From a checkpoint of a small transformer trained on Wikipedia: width 64.
Each number is 128 + 24 x the weight over its row's rms, rounded and kept within 0 to 255. Layers, rows and columns count from 0. Numbers have three digits each. The size before them is the row's rms in percent of the matrix's.

# layer 8 attention query, 64x64, rms 0.122, rows 36-63, columns 0-63
160:114162126153106167145130116123099183104120064103118147117111154160119112115147123099111118110109155113146159137149123130140107162131095111122150130120109103109093142099148139110151130177149186
053:121158083125113160144125111107064166125121070180103124108097148175131133099118119092144139100130153130131160125146127115123101154127086132129155105136096127109134149112129151103157115144141149
139:146082109105160114117128172131162072152127182100150126151155096072122134146141125164122129144150120108112096132121146143115132094125161114139108136131141152119139104166126116149083138104112095
112:143075143104139116138093135140137125151150161102139135158183092094159115120141101168134125141140101135112114118124119121119121099162153162132087136099130167113112105151131100167094106104137082
096:156126151138087138144150130108114156119121084152121112140098154134111157151114086090108130158123111095137132177138182140142111153154092128122142077119124111125136125091143170125112099157134169
089:180122171111087148104132146128147133142115063164148112124109169137124114101130118092148128151113149113164157125108150148117129117154093103102133169107142128099127108111114116133131159135080161
077:124149118140114133135091137154111146148129077185138110114059110174157124118151104093130135087134106133183148128132121129158156115117087125124143124136126104075130128119148138139105127123098145
083:192134074116157179099125078117113178151130111124127113077120078149123124140147116119101127090122148129120142125120133137108133094177136110115143128137157106147134116107113142152124122146124158
088:115105090123098174134136142086105108139157141122099122133150149130121099136190134122109094082119145133151112166060122152129157153131135105129138114143125140150115119151156150148148121111079153
088:153113143109087156133127107159144098110098168132151090160141155140127119159110152165107114133116156091109168153137129117140153089122148124113087091154130134139160113089118171127136148082112123
095:124099134121139076152147156130159099158129163153120149146124133108100143123114126144153124109096148145074123098080136164119137088108104122151116143124075091144160144151155108133128115134129077
094:126123132112142118123144101164118140100134137156102137127124137106116104138135097116117075129158088126117106124123156168165152138104097193174127136108099135098106142100125100152174170109144156
074:077100145118148139100117125141132156138136139129134120121103129150157083097097125137110110124114157116121134158122161129110178123149160102161120081122163136156093163146141145151135160155065109
076:126143112112124145115142105134164116148119150124086117120105087126128090094138133105159159126139124110177166140121168079133152139124140134131109132157070126176144090120126118113103133163126074
079:150106102115126115115135119112107094088128164169193158097135107122146126103174121183124130166131116111140130146130126138120107101109147096098128111102136137152115119172161111165113122105132088
090:129105156113104131101128150082129124117167145158155117171086087120129105144136120140114151134170153131140118126105142123113115128112167096164131127145164143084137117122123077159096125078110164
081:123157111098135148159178091132151086114145123099143110148110121123097113151123117119079150134172155164147084131134098127115147115128151130120109078117164144134154166167113102136110164133140112
103:157139181135121152124146117147151126136162111116116128123125158158143131096100156134135092120087086099139112102127090128141117130174098172116130099141135068123128147107171142102112127148147170
098:145155099121111091080134123127128089164141150115127161112134137105119172181134130167092115121173135129141112131114141115115156086125123153155121089156119144124121095134065110141130102125098108
086:127104129140160107125152117143112121155152103125149114110157163103129141104109174138107121162111154092142124158126178098139141096123161131111171084108079142122089118123119092079104143120144134
092:110119138111105083134140130124110140161177194176174117103101122123120159141131150115137153127112099108106115153115076130148136095089128154120148129135125153180109153148108128128128149135096128
089:129101118173112135118150116142143124151115144071089080145128119164114127108118143118126156121147133168135140148086150149142138088133117140119108158127149076129123109116139141167173101123093180
086:112124118127120118101155145130123133076113088095105146166088136154108139181108154071123128137103160174126109136139127148108079114095143130120138159155113128116122133093164170106128142135143131
094:139090146106116164103140131150141092150133135129138079123160126127122145102095131111131117143164097129101154137071130134114077113090120175155149134129134146129167137162142160122148110086135088
091:135141126126147116161096114108092133135119183162130118128158118117145107144091118143089133126142082087169121124105192144114157117173164119133142129136107112153112141143144148106156147128093090
090:129135181173134125131137088151104103100115129166107121095116144129165117134118143109129162137118144115149139123099113144103118123106118130172142165100124086148090132126100162143152081179164121
084:140124110132090157135111165127080171141120120114104166137172122134114057125145162140138097153125105169125120102102176091137128138094137131128148128114097139125123145154104126161123145141113091
092:172114111152113101118100152103136172096106093096093115133149119111176093069122128138101138120139177140134139139104123099147132124100113130138123133147149148155126170141166174112140121123108155
# layer 8 attention key, 64x64, rms 0.135, rows 36-63, columns 0-63
048:131130115144173137106116094132097136092130075122109136148085153147126119122147097109095140115139167125156163138158140149116093158167112105129123122155134098081123149101148133115103179147132163
065:087128176134115135114113153120144123139145118092140183089123080130147142142105129160158136152103120086131090103135141139090188119081151118116111106125143153128116106138092128150143128104124104
113:088098138116148149147139145110110103131158137114158177117133090102141116114126132166129156123142113124142114116127152171097187106094187098119133144118152146120115107162104114161106125109109086
077:125158131091115150123158104133133082122128123172118140097143128084142169144112110163141134139093160087134133075083134148126160096098121129128141134062132120132122103157121150123141120101148117
098:105115131110105168126121155123143095180147149135152139128128084092136118113113158174126152120130152120139111112154164146101169091158175117119125113107155129117139119158089123142083136093105096
089:106116129121147134112141176092105121161132111149131133138163146131116124130113131165125170097111088100077118114103132170102179110119154106154163144111152123128155149156146163127107106084152109
084:158108157105121178110103166110137082173133160140163102082153076111125090115131119127122138106141131142128131132126131147105184105123161097139120113136142148145114086139154147146125104103119116
069:151098111145127143107111143134141138144131155130123108116124089161073163112200119123125126125133120134134121115127077115120169147170142155161106070156142102090155113129116111146104104136127152
082:175111131134114138165117165111158123116133129109134134100128148136083147142142157078108151164144087066123147134141169110174103157100111128154101118124133130127093107098130127113100143116095135
077:123149109097112134145122098173097129094193175079121113121117139164146121166120144128126094098128122096112169135119124151124119135137098135145122104136117117151120179154129135104133133179160109
096:100167120145086120088146118161155127088109117107113097142121149182167123155086122084105126128107134130116157181149109114149096140145105164106117109139114109144144150102133118120137123155142163
086:126109120122092124111151119186116141126167128154129167147110111078122147171121134164137135133140102125152101113145104129120117130068143104149160118119115170123074088152114143143112091143151119
063:153089112144125171148148120131096133112094112143108107122120172145094140171089144126149159100133111151115149156128102113134128165141074110137118108144149157128156141157113094132137153105068113
066:169114104102158110091122153133105111111114140097124122106115100108141100105090108123120101124173112112134153150140160131074125108175151122123149120144151154119124145178170148150081136097120144
089:131170106151132106114101114156128127127119064136107119142095169159135104137135133090142139124150123118094097121140103101159126146159088155119092140144098153161144151086157114082119117143158123
093:167174076151135153144163120126069140117081120113131109117100148165122110127171098104093148110149139125098099139149102129136142147140091125107141136119095131155146144115139147097126171140138145
070:198144143142154094123088118152125182116126117120127109161095119157138120162132145106135089102139110137132112135140136160144125161126117111087117090147106069117173149127143142122114128109108155
090:112110189103129128161134151140125088157133148130153180115158162088123139107119124143124161137078107121158123082086139154103152091135149121091134112119150121124124098133126146149147103093123127
101:171155102151123115102139116126130137071145111118125136141099126177145140127119092079164105115118141127121139120150115106140101149142079140151134147133086123090125139113111087085143165165150152
078:082131106179113115121084137142113101125095103141154125134095177128109161137131154125100110113122142178128123156110128124134128117110145115139152129140104133136132122171125141079120206116156106
079:142093146126133155137105123156122123080106096141142199136127128100126123133132162110128093100113171112112131142121088125136083134158115165123115134160104130136160152115187122121112140150136175
075:154083127111126116135143136145151116126114129079109120141156123093130141128199103155150122135120110124120179130152107153108147108114127153141150155096156117161110117144116071173133095133160101
083:090116140084140127152128117103144121170112149128118136119143119104145140169125133160134147138153107089109085146144157168124172090087144114106150170124123130091125112177082126139130126153099140
093:165129135133118119137119091180153115140119121079096092151115100142126149146115122116146150118092121111100143121124118123124062135106120128103145110129107162161155178102163134133156141176163137
087:118139108137114150137115087155088131089115110152091103094142159199155098136113152137123111131150117115151142091116158147133119154171125114149137122095102160151134129126144093122125171153156150
080:083078081101111103157133125123154099147130167136139119149142119073145150169123146127121145110140104174147134094125113168136133078118133126168117141121139096127162146104153111154123101114125142
079:128149148159043103114107142121142154134100129118101108080128144133113131172130093116167122167110138123145114133188088145108137140098128127133136126149147146156130150086122133116120162123105128
086:133144125119134148163161168123106117178118149096138136110139093091107152146114124126170095155142134123107133116085139160142162098068161125117133137098157166132130138147115107158126133115119077
# layer 8 attention value, 64x64, rms 0.175, rows 32-53, columns 0-63
094:152113114093145090166128123116128137162063107149088148122107160088132159117155106111116147151153124119150150131149127134100164090150131131110152161157097115117125131136079141165152107130100136
113:076115115127101135105148124136101106169126120146115132104162126116164138171139140147074070112173126129129112167133132120122099146134156100092106125094114154156160124139136103176128109149128138
130:157108144143067104148105147155125105162140162094129155126127144133128114119154161064135138090135144094136101102151148129113117127158083119117108158116146117140138125156095145122076162131146133
102:173126159125117097163143117131129067119094141086130177126160152105109140119163084143146140139074138133169146120109092139125143138125118121117106128135155129126122101159133165086136130122135089
100:153170112100114114136127160122114151111160170111172101146160109134115113151146123114134155135147108119120118135121092126210108084130112138126155104094148127104117077133107134149121171115111121
114:082121116182142147108148140099131100117120161153161104134130112158127150113112100106092134154124111123122146076158131124097146171135124176154161151107084129129164148153090118108115141114139137
110:140112074093099127121174150149152136142158143126112152075109140109105090116124073130157134122099132132147171114127084124122142138126175123141171119146144144156130122112154158100119142128124164
099:109115148118111137132141096153083125144123144134161110092113114122103122142119146151105139110114100109175097086110122152198129141145128135140131151176114136087154167174102115088123153134122135
105:142067133126116159110072089103183127165100144146155160091143136138155132129083101157136096128145179111121117151117125143126091147120098102122129127144110121149151116114122161132150123109127122
124:138111137076119143137119141146141111133136128136148158092092111114125113122080113098114163092170107188093158114141106096143096152166148157148144136095128151160097114141123108130127106144116160
122:143123097149137118107117153125119156114142085109125169125121111156169120105118164126168175097110108101109120160116155121143153114114107156167145109133129129164085171131126158113094106081134108
109:118102127139140141143135095138118158119104133102162123116124144114134130079094153156132114149125130143148129063168119081154137136120087103146184112107161144144118086153148136121115172155098132
125:156127147167088140134132131121162179143125117119144091124137106114117113139157110110148110111134138063108087135098107107099139101151158146144145125124187124129112143152128166072133099148123119
123:154154146153154142107114123114120116162168153100124128155115125112127141149116122136113090085103109151136121112129111188139112160132163128196117132091113138152113120127125141094064133112106096
110:154086110147090142120096155147110144115126082102165103110139146117102147167100107105108132117113144119110113158171110131172132111147162123131150136098110099140148130143106148097182122157167136
110:058146154138112143170121130150110098133158088144154166170122131153125105102157092118130121122133058118113167137137119125117104119136142172137107127107124131125143125100119155138093136165106114
116:103071105141158124114104125150141138081126133103100138108117118140124134127143153152123122167135154085137131082125149123110122146093086157170151119111116119146134155127149176185087129144139107
116:143122117181089117111122137128133091140085131124141166167139138095120083104128110152124117140137078157154180124127142130086137166122097138117105105147155114132121161147079139123170124117122116
099:136079136115137109117082149139097147129111146132181159160149115113095074125095166140154148129141107152100098104155146121129138111172081112146119114096120130158122106123101147144136153125154142
107:103126087129127118130161155105146165128164108123108123148169157124169098145131119109115150137114115121130110170153098133108121089160143153114115067133086092177150095133133130142142156129112106
120:078109113154139163136141117123180121127135159139106133146175092154163082074125082107119142143128128100128122134148119115143103138132124119119153110095122144137155125106128089136129165077156151
101:102133100153121147159076154105133103120171127125156105185147129125081169124112139150145125117114100110091168092146130107133155119122123163118164108115122133131158133150090132105146103155096141
# layer 8 attention output (transposed), 64x64, rms 0.162, rows 32-53, columns 0-63
106:142117075117128146123150142111117125167132138164086132123137155108162131119175125092114119182177115088117155111098161115143117128094104159134144135091105142142117152153099125118126091156119105
117:135139130116151164129124151132115120182141086120129166104131119132142080158132117128119105143118116106159131133122106132124140097163135102104094071121179141115164153157102108151094082139132167
135:118136107125113081149108198129134154126122141121171145124136093087147120117131126126140132123136162108109158122167115137120080152102120081116120152128106124101146144140180093102094159141138155
102:135131077139128076119120111170092121121127140133126111147159083139118104113140097143170111127133101137143139134144143070162129128091139089127129173123116160170135158141135113126147129171139087
105:114157118102101137188089177155067159132118149144152137107120152156096149122095107116141126103135152124109127137107131139105130159088140097150147090150156127156144118082115130128121151114135105
119:089138123137130120137170147107191138135137154157103127126079120111133121126114105118122137146113154173093053152150110100137160147130102163115094142149106151098134132138122125130106109110162139
113:117124125143135128122166141155139092141131096118100093140141101116094146121130120110106134150139155186177118138146161112140086153114136132101164096140144150146100148121114129121119153140064072
104:110141074126138096188153124153136138162140083151156090147130109127110147136116104173120130101121131142132103096134147192109127123135124099112126132089111115139110146127120108112122137124193141
115:193123100127145160158101098130154089115106155141123102137136103133170112133132106111093119090171117111149154127159084148149119107116097120128100077133141133111149155135143156158137113146107142
133:147126129146143166162164175148144096095106101106107118128117129092144102150088115081127126122150143195115141119086138133093091131138129123119138177128163132118159126122107147149108129103107134
131:084124167154155122119096128153127146086094118101134126166144131067182167085133135111123128110134119112137138126145128156142161131104149154147144140118116098115099091114109146106152164111112161
117:119146126126120158159173137149121100119134134134177143102165167134109135113138149120108119104145170170126104109119068096110123091117104130105159122132080173135092123126165106110131156113119125
131:097118129129148117108152092148151122151121127138189131143110108112106178112142102054130162122164110077117137140167115119120096149154165122152138126133143117123141136087136105112108140157125111
135:097153112165128095126134141088113130114078136098146140108079082164139112154113112117141165090123153171155088114142091171153133158139146098120136152133119101133124129153129141140142117160116144
118:125094123129145144189152075110113117105134126076160120116113130075119119143094115119135145158179121127146110122141169137091138159143156099133101090119116182145136131128122143117128147108149141
115:077147149115114119110080128119161165119125073081134154126128140124112110110130136111148113140129122145124127122090073122135116144120115158125136150144182184132177130140153113147128123119168101
119:099146150131096118125131128152179107118163121105129163109138140126162138115115156132113103118139174095135132137165124131140154106095091129132108111144101172095086097078143159130137098166104154
114:136153128124174079125134116155149133091107150152143150123143052093152129143143120119145069149140095162122130122118113078127114112136110164140135140139100145121141121159100132130155101134165114
097:182134088113151172177118124144119135097122120104158143125131112126165114124154140113128051103143163133082142122104147113141135134125139114157116112159081125109145081127136125118140149107140143
106:121141130124145157149097121104109199128095117127097160110139119152146125094105131125075132156127119116149115142145131094115125181150165131119145079134156148133140113112129165087123156126106086
123:137131143101157160101100144153155130119117138163129128151126113141138127139137090142106142138104142136098107126152089111129168159105112143110077099159169156085151165126114103101133170082094120
103:098118105165112142156135114115162165117130159088115192142120130116099154138135111113144091109173115153107113145083105099131158170098121150138124117120146135118125137093122082140161108131162126